Each number is 128 + 24 x the weight over its row's rms, rounded and kept within 0 to 255. Layers, rows and columns count from 0. Numbers have three digits each. The size before them is the row's rms in percent of the matrix's.

# layer 6 MLP down, 128x448, rms 0.168, rows 0-127, columns 320-383
096:161138142136090098116146126085123080156138127105103112118114093180157171134157133141102115124137107105119136125104128125098152099121110104133180081122131177121128132167121116122111139138119078
096:084063091123090137140115103141091137132119108131114132161113167097111137151115123118114083122087129172141142153102118146127124064151129160098094124121135131151142124126106145137148133112109063
097:049142135088111109137161128130115144122083138104106159165143114139113134123145167144139127095149152166134123121115145134124131146132130140145140135123165183130137112086154139170152117087125087
097:143134130133131126119103111111165121119144126134096126121109131107074128137129162109127108171102107152122155087174141083131117151112136116192085132138119119145138133107113112150160083100102104
094:166131105087137110141103126135182127121141173129085129108136138164110110143151165149157139121121111127135136145142135133074151160095138126098136135172134128144083113142155127134104157127118146
094:171105135188098125139140120148139106093089150150148151116116108113141106122095139158099121147166128080137111120092114122079166088078102092086093152125117113134166143161105103131125133146134140
099:102157101146167120143115147134105122091180153148167135131137164116118107125091164125100142157145123085137103161115152141106133127164140122145183082184125149111104122125100164095137079156146085
104:147084133115108118121131103184154076123169129093148109120134187121121088128158133164102158159151184150128157134156132085130127090130098129101086155092132109107101121129117109099140115137097152
106:132146168152118100094149072118119135124061147138173093157117114132112173099165131147130136120149138149171110126132108112128133082103152128157168102143155161159109143131148115143119151131139088
099:080135134125150147126142140103138154163139087121116164107135128161091109154131139114098106070131108134156146113119163148104156133131098110125162114155105155099149146111134132062148135141094148
101:133163101092125110126144122152083155171091104140203158105098124139114122131129094131119135103143147077138115109149113155122154141137116163127148140182119133121142108162159169143096128126156127
093:098179155114111154154125087127155110096123117052129085111134179153124101139130109109180129117132152095092150082128155098118081133122136143120108180199114076111149149085096133072116146127140144
098:115165128140135135151188138150150146131079117115136179115122091103126123106146147148100142121155128139107132127096088099162154121143145112167119148091118148098116113133130096135135089073128158
098:157118122150143141127113128168089141159147152123147165112119157162115145077125116095103145117152122192096102110092164111104089100111111144161154135200144179140112142205180130052111157145136125
105:142141115161101130085131161120125156150143117103109124129179141166110136145168111116140141127119136134119134139115115137095147111158120117129123140124095157167092130140119132160130208142142160
102:122121147145153136124088154121108109109126115154102124125130129122158132114134127129117113156095112164113113120108142113137126138066125103172103108112139135074139163126101114102090103106151160
102:149149126161140162154165151112160134153099119136145141102148149127113142132144100116091153153126122103151144098164156088110122134079117168147114137185088168143145077099156163132137092145095163
100:131146155101145116109115170137157150133138115118169135119094098086094150103131111129126134126080109104096126146144166185147143165126084153090120143161116138082140090150131126093105124136153112
099:123130151080123157117139105150123158124129153115148160102118117142147130171141159115064116116119136115117142106103114170125074109120149171128128109130134109138125134088126131121140110124123104
100:097155152119125125141099151094143121125109137122134128103176113105167131095175119125164106118131093126111104123144127145102131127075098142128119123131138091171135120125130137104104086130145097
092:123140126092160117105157111099101090158123159148159141090155106111115168101115131090143110126116140151121139100114136159119164112159146153119154123136137127121110092097075122152138113109160082
098:160144160137150161169139141148157120134111144076163128135147146113086137148152098130125111133120137125128130116112147121148107064123102154134102150118102145091142155118077083196096126147109124
090:165134103135132142166142126133162164117099144127155115096122117118150135107136115098181131120107125131155105113145147122117066144176130113149152142150133124085136077115147106138094083152121111
095:142162153128148118113157160097167126148125123114125132091133139112126123086149164108116136139138182132094135138152166115136125111127090101149115137138126150132127135091120136122146156118140137
093:065096137219141127132090128108087168108152139117153137102069083131133125148113135094154113100120106181121107122145162137144103137104163135151136117175153139096071129112125111134170144129117148
092:098141089129108113126141145120143089109117099116139156129121146121140105089152113101160124129127202123118150192104123156160132134120132132150119138120141106119144130115125141164122147100139128
100:108134133087075141128119128132111131126140136129104119111125147108141108151123146090174160114123126114096144086110136111100113117135124139113168144094104129149103129084187149135148120079127141
092:117119133166144126105099094106160102121140143186145098149154133137102129119100156132112138134138142133138066101100100137141118111122122140134145154157168113148117125128098091123109173068106168
105:162068159096099117172159114138151139127123109150088157136098111086115137145139119139141124159101171130124168126145111096133083129105144115125150120109154169145153074122121097127111102116149117
098:109089147111158093141124139152129163119126124114173127133139105133116141143106096130122144122134146166148156143153142096120132097159125135109137143117110163120109111144143117156117145125136112
108:091141113097141150137138129136123121091164125129158145127108115089109100144113143126125129088109115120113093142130140107145112093126160147147145128135115107139107127145130105049141109129141174
107:113108137151112136137125108107083133144138144125141113159108165147118148153132118127149091124106124122119078093118119095134116136132152124117135107138137171142107144144115127118072202128117169
103:111175093175108124114116163120144133137104131121123151161090131178145105165116145093142100100161163138150134156108103138135118158198138118185152121129137115133133152157112112128133144124150126
095:178111067160126118125132128128150090152148096138108099116084100125135128142140142107114134136090138101137117121149167139153137151151135110142138144094129116143103149109084113111114122157141111
096:175116117140121123158115175105158102120141096145130202103106079115113134159099125108157136114150131115117111146093129133132153137132181126145117125126117153111141164122118121122109142123114153
089:127103126112153156151114131110118131121127110139115088099112069089091138096128134139121121119106124114135151134107155105165133138171152122142124160118114126127155093116165147120124075166130149
093:143107126117138126147113100140136202153133138069119123096125202146107121121081119150180116134168141134097124082160105102131097139128147169068178130130120098138114147121126117144125111123134151
096:145154117165122128149127106115174153115120116144081161135121089116165140130165140137131107124141110151115119133137120135104148107135139111129146142087118102156122109124087168117121150127131136
102:097081169123144101162119134163115112145153114123139117120165107118099091133124149093142117127157111121138096168125070179145082167108122087106147163086149116126128124114108111131083171173099133
100:116121148153116138095162149116191110146137143152148101098122150143119119141113149067124130181147169173097117132116140088164092139107108127147132086147148148102097138179148132111111114126113160
096:167117104106169108113127126131116120127107125146170136127139159148105144113142135126110149099152141087169150135135122116144138170144128175138162151111148109132119122097137136105146074160151062
108:098155148157124137107105118127139131217105129121126136122113168146131142123153116136100148146091135127150095136103115126088151152077112143107163121144117127109134097090114109143148123073130130
097:127143182122138097117138160148104124068145165186092165137131136115132145152116118112121138140120132148125115122111135132123121108125075134136127153081136081119154114127124161149087125140087136
105:178125135177171072109145143145114095108106157119116142131073104082156173136082107129125131090141124168140117134139145079170149130105124122140122145123117114135125099148111120109101126096141123
102:125148158114133147099121141147106110120155162145162153103117108129130148121141109142100125116130198103098084143131092100109116142104126135120106120169125137151135111121157135148157116131147148
095:158124113113092101126154076121124138159100169085121125095130133120149111099139137122147156119137159096100112095131129109152166118088147110152076131134120137055122148109110108075137136123106170
093:114162124120146139138136144157161087096105147110105104161157195163144117123170127118143133122143121110107148129148122148088154141106138117111134164132129122144110118153092102110106094107128120
107:072141140164093144101109124155150141154090155140130098130152134160136110121147137133166129162150147107122117104110114132103170130149142107122130118155148137142120140120120134117136211168108114
100:153130137113180130148144164108118109130122168127158125149107101125090138104110150155108152135146154085141173127088161102116182126155146121141129178158136109144138092120149146119137116158124110
107:097132138098120172115148123109106121115148143124141136147112092126099138117135173141116109128168140092080183113095129146079114190188166132119109110114109157129154139107147130117158090084148116
100:148096128171093106116118155056139115152099132127097115095137135160087118127127154092099106138157166108125154170152106160089094140042131151138078134086129121146133107138095163118103111181114170
104:139139128106146177127108156128144158120088112141129112134074097123139068092123089140125147113127144089073148132143147157092164149150163130162153125161105146165157092138124130118148153115131095
097:120130155144149144162120140138099106146147071141110165130141073161100152167168119121131103138162170120146103161107105106136108176108148112176135128122189147134137089108123160083174133110128163
095:106090169111093130140140137102130134120092103160147110136116141123144142114117101154128137112134116091110120110123107113119150124124121094114119127126116116135151152123121138136107174140120106
101:131120106095137099153084096088166140097143153098078143080134113101163131155121145132138124139104178230132109096134087122146116144115111121102092154142108169096148137145172135114173125076148113
102:115133115127154098129129088117113118152162155105157117116149118125151151079166114125118150117127152126120150126103111137117116096090105145118104093079138157121104122111127114129085137097138090
111:103110134140140124140115096122132123122090115157142147106125086121153086130132172147144127104120137182125101115113114132141111139167169104138165115098099091127138154145181151148128188121114128
095:154139098135099154130116124103070136155068158097104149159103116127132130148112143178134101120132132145152167120102156098150088158109145178140138133111146129118114131121118159146123147150087124
100:182113107177110086145102132147141151106104134149096166096127146146142158130115155146084147110143112115192162140078075161130151103148168089138089131128114128114120183120135137163111120125159136
101:142105131123104119180109114093129083133090139155141123127124131158140137134132150133108121147112105114140149133115108137112137110156170093136143122171106132126132133121115158101107115101171120
096:155123168125099143114132137103114090126115089147143116157112135165121153116131138115090130112132141099081125129125166142131161117094102085127117122101161112132134147145075164149161092108140134
105:137111150163127149118155157138174121153140152079153133147117124123101122110099124138083151126095133075133143148103148117152095112153156102116117115108121114134106135151072113113127170161138125
096:135168143151134123104118128109121117125137166106133131144205124128129153115142115089132143120160134112102143160143074157125151198135115087117070111126151118152138137140121088134103114101140087
094:113142121111122131112148158123150118119093162091161087113136107087126127137107150129136100164139182093093169117114136057118121144131108094129112081159134114138145102091121120160124143123136132
099:119154116095128117144137106112144172140144102118110108109104173137122109063120134118171125103129158136142120121110103102106146159125134154154109151198101111095146125113135174081150101147125108
100:160108163159126127136134103121130151110105179201152138118139050088165139113099123054116142133145144184114108133119067123088134074131121121175101146146118113097100097135104130161160151121103069
100:129112117107130115083141144142125145118097160137165116137193168133134153103154122131154126147114099121137103140138100145125124135112132149096111129149147142076158140142131148190136128119130141
098:121141141145157102120111128119160132134118143154133154108148164116171103101151149104044143098110097081110124130088081087062111138138161109109177134134102101109108137137162144103136121132128116
100:089140140128144146089134123121095108128120102153094136126098154112171135117148069142139127148155155077134147123122152179126129102118083137122085134168164126143147117111132120141105124143104147
097:112118086121127159159129140147148128089155118095129101093118164163152135122138144135146153096167132121113095125114135136093132185047116100105109119135130129165102142106125116096137126157134143
111:134142137132126116105110104112133138162127091148096137160118197135122114134148158110116118104088127173142110211083126126131130117129113149106110124107104124087099115141138108133120109101117091
101:090117145102139098176140158150108101100124100114126127150126095188134090126141158105106088087147106162136162167157132154107144137094139121132179179155076106110122114129127111113132131126121133
092:102140179110151124142133142143162137161117129171119133113121192137146123140101129143135151074159121112085100133149144164176135128166094109143134152155099123118173124172144127148083149137093115
095:096126132112088122096124135131102141111107167145174137060137158158168135159131121119111118152098130122099109115084142104139141088160152114179154149112122142102146144111091106145149141138124132
093:170125128125162144114142110109162134150133132104095157091117083144167189124091096092124096110141137147126138129141108129119122116108135159138107122140131160124127139138130144071144165116108131
089:135125126133121135101148104141130122124098108072107077133137163147123111127185138117189155143106138125142136144091136159100112115120094084150152142147121119119147151103122130123118107093078146
101:151103088161108131114111131097143093128134140133089127139138138109156140160134172090142113099127118134145124131159117125183123115159112136125167105134142114151166127115137097116119161098142121
103:122120103122103143164124103124145193134056108117133148127130094108099132171113132141134119124133125099097099069137149154138114140094115122125137149093169144131154142149089127140170083159133139
106:130137152121122114123115155122134108099104139134123129192133128128138161136081149123102115155097149165138119164145145187117121114118123136143137133109119168100105110173136132097104135094124120
104:123096107069120073154143105130136133113134154136099138127134088111112088110144116129144115076151156101117143118139105124133122081101155115113121134120161115140136112119125167108153145107138134
107:204104112136103159135109146114112163159130119129121129116144139122090144136111080133141118102100156125123123154157105139110140109126134156117123088142130111080127116101133145172129129135125130
115:104103118094127135108127104116157121131125128103091110165105149110164115171130152144126141129160111105086106132124120130115107175139149177108133146145125131161178127131104174147109126133129134
097:150140105131118144132134105115138144122111171069151174104116115135108142148117166143128131086164165126174177139126096140117131113118096135132152141137084124102144129191167122163105130104164143
103:166128119108178110119110132111154162155124141118145112130093151214142125121095135121182138088127128109143112148174149153103140131136153115097187112165135154134113106123103181123119141172111132
099:094136147104108116152148157136114144146075129114167116127115087122129143133156161167136138143125150135115116153149117133143128120170101147116156145086115176127109123157162128156120098165136094
104:059088126098142161122135115118169139167131124095121130117155122107124100126136125138150154122110140158112120134103117143131109111146122119148135117112146129094146150114136156127109167125137149
092:114131110129136132103115116120135109134123105134092089086109129130147158113159113110116176107130145163081112122109169115125111151158119139149140149165134114124104078081110130135118119102131134
098:149111118165097125140147110135129091154104121085117136143097113168138100117103124134126159099152097106121159111157115108130126087095142180143103130158150133126127135163130153159101068151097107
107:120096117118154127138132095148153133130110134090156137121118138114103103138118123138145102145158115136178168132127086162119149131120147128106127148088119143117148123110167129139129100135157093
105:066157128111126159167151150121155124095108090140124187140118122144098145146136153112136126141134103149113141158103146146161124166153136090187141169087142127153110122149151135137112104137146125
103:098089130140125105108133135147116152120188109135120110113122132111120087108137096118155124167141122135111072150122126138190103081123132155114204121141116118086087151110071130137104143108073137
097:125183144160103125100138147152126123105135160159161133128128138085106164117142090138113073126175108068143153123141128102166127133168168142156078132114113086124092132176105115147107132169128112
095:091151104126120141150143123113173145137154163154138115103187155119075133139101145134134136117137107108141131107136106117141152126107101116075137104111120105093121109081112137120078175139105127
107:131112135102159124153119168095115177102109101113157109140123153137145139120096125098137143127072136091098139127148100131103099119107129122124099099167106106071128125136108178089123121108136150
111:132155129159171109112169123102106113147121101147166122139136148170128139126140143100140129104111153150116122135111154106114134183107099131089171111101099126125113132143164076085139128083157115
098:080093109109110131123111114139095108090130159164143094148129131133111103102107104105155116133184126134135143163163137167120101140128106076118156140180138090118104103120154122105106100128151078
098:110150098101120123099110112116140162153100140140134153169108081157178143128110118138161120079124127108157118110110126119135155122162134139134127119122112180094129118139120098128109111114094115
101:116064142144126123143109137094085100161151163135105127110138084062092104186113124125095153156149109138116094119141109102118166101169151142146142152170130120125125162119149102141112123122109084
097:124138120146124136181125170105147115113132148125110134102121162135100155161132118129090168148111139107140126106122106139120101104151157129143120113083121136164104105166084119091147172158135086
097:131097126134142157091121165120125148127108108132091137133130118119127113188116159134157168118117099118159113156129130134181112138151135117130127121082119125070121135161107158169124091138133148
098:135138183115131105094109112125139089107090116138125073126081143088168106133125135135117116090142132156138143140116143090135126108152103110118122110143106149113099117130127124112122094111117130
109:139125143134123118153145129110091074098127110141148136132134142174120159116132159116144140102116121152103162137119122124125137140063143118134116135128120149109139139101117127111134092166122173
113:149119147140081153094141109159119105087138148184121098148160119129157134124157176161150098116117156153104118083116166119124095130097141096116123144108116132189116151126142149086088148136149132
092:097109154109155155118112156138128116115162129141138122088111143133081124137129141157129123109135152153140154114132130111136098144141089125169134152074112138133166068116135122100143098183103141
108:131133093106121118107092161119134103144220109125069130163129125121160093131125146106120167083140124131162149110133162159133155146169092146127112140142078150124103139177100104156147105150080129
093:142126146092143109169076113115162116120131183110173101142083117166120186101136117110135141129092183134169148136120132156130136108113075151099134153106107169117145107175172130139148121126118087
111:117093102130127133175055113131175147113084093059114102107057164110085146179132139106141127165159091097109116124115099155145130105114156167122147125156132134111111174097113111145108145101178153
105:113083102142122145127133080143148099125130113190101126088094137151148156107131179086119117131177106136159161136167113163143163125129154150152109152144145129147109123117129139119134124106109090
107:133103117117123140139102191082147108154139132123100136156107134142139108120142113125155137150130120116129150121151132156126112174131119104168127139112136145129151146084146147120149158083142145
102:109120117094142153143106169115091086134117108114125143161129173172115147136131121119129129144139187109141146124078084104185129101180149156114118137114133093112117159127152102111109166129118119
101:132104099128146103103119112089100160122112129104109122183166088123089134124155135142117120125108124124106138124143124125129094122118128100142120116095161140131127128142118167105177157106144095
101:120121196162104123126162139146164112134091135113142147149173131111166148147114140144135141121135104130140137118101095174092116128149122129099151134115066113119138079115134108125103144134124151
107:129123140103145120134154152097105106192136126108102158125099091193131132143140077114130117112131138115131123125095119103149110164120128116123125132120102138127136078090123159151139113097127119
096:165118123150133165112107149194149106100124115179149138131164120111126117121147129137166097115129138154116139104145116125119124154132117124182141161111134119167104122143094139093163115141186116
092:129130114129052166138107104112128097104102127116145149164087113115115101137114131137115110067132111140099148156150111148153113126139116107133060120156086149126096131120133148098118127131126148
098:092143109160140173108124084151151167131116139165134098149126169131139120143103137137135146130122112147154131134123121097089144106122117142149162134111123128133058162135109092120130157132116083
099:117137124089087127153121128104136084149129120097082120145104070164127150109100120132124129146116150180156155111125171130127129170083133130142130156133098099101113131145152142147128100133185164
103:135115089145119141172138136121103148145088170168139082124154168108165100166107137112152105134141121076131127138146142123086107121125119143110107128111138129146113169121090163156129169117095118
102:130097096130127102138132138086130141092093161098103142115103140064108152143112120124137105143104129131124111164182100134109118090108121120111143135107101120151171156129164129158141135149171116
113:097124146141147106078133170173119086123197138112142126118117162100124125112144115133122134124133128113159113111152107124140146134152088137079128113136135119170098136133127114106094112102089155
100:137174104165138156145112096132125136112101133129125114118141117091164167144138140137153136121140127109097173096128127141138168138100103141152120135178140144154153131142118140137136121173137154
093:123113092152169136160121127145127151123158139135155122111124134186128147105129155126156112100148103113130122132147123131142125138098135118134086121125156128110135167136147102162147149113179106
096:147111113132112129101138137135091154110155129135131063122110124130119119126145124135094133123119140170165121078106123122126106196119161135139110132118115098124134129127106138125126158124170152
097:106089147126121133137120143132133150108113141123128134099076126119127110124145132125153146143134065153107120141115099138114115136153174145147123132127093130155154141128152152109161088131151117
096:093120098111134107145113171148131126101095146126127111110122160118120122116125114129099138144110168164091152141169101138127160141117145103114107125112110104125180105090152142162143114124143099
102:119150127141134134147131144126080131111160102101100160132104126160129153114156176148132122107069121175110120146118119141173165177104055102117179144131159151074118152095128111131139143133157117
103:128129130154117109091118162152125129110137104126078168178136141136086114115147183170130105133111144134138145128127120123132114180105176146154132125135125151129115163126127112163142148084119139
095:118134128129160128098146125144132104135157134104162154103141134173143144116109117118091134133104127154146143139114120088160128157124119159104128126117129123098111102126128070109131129120102102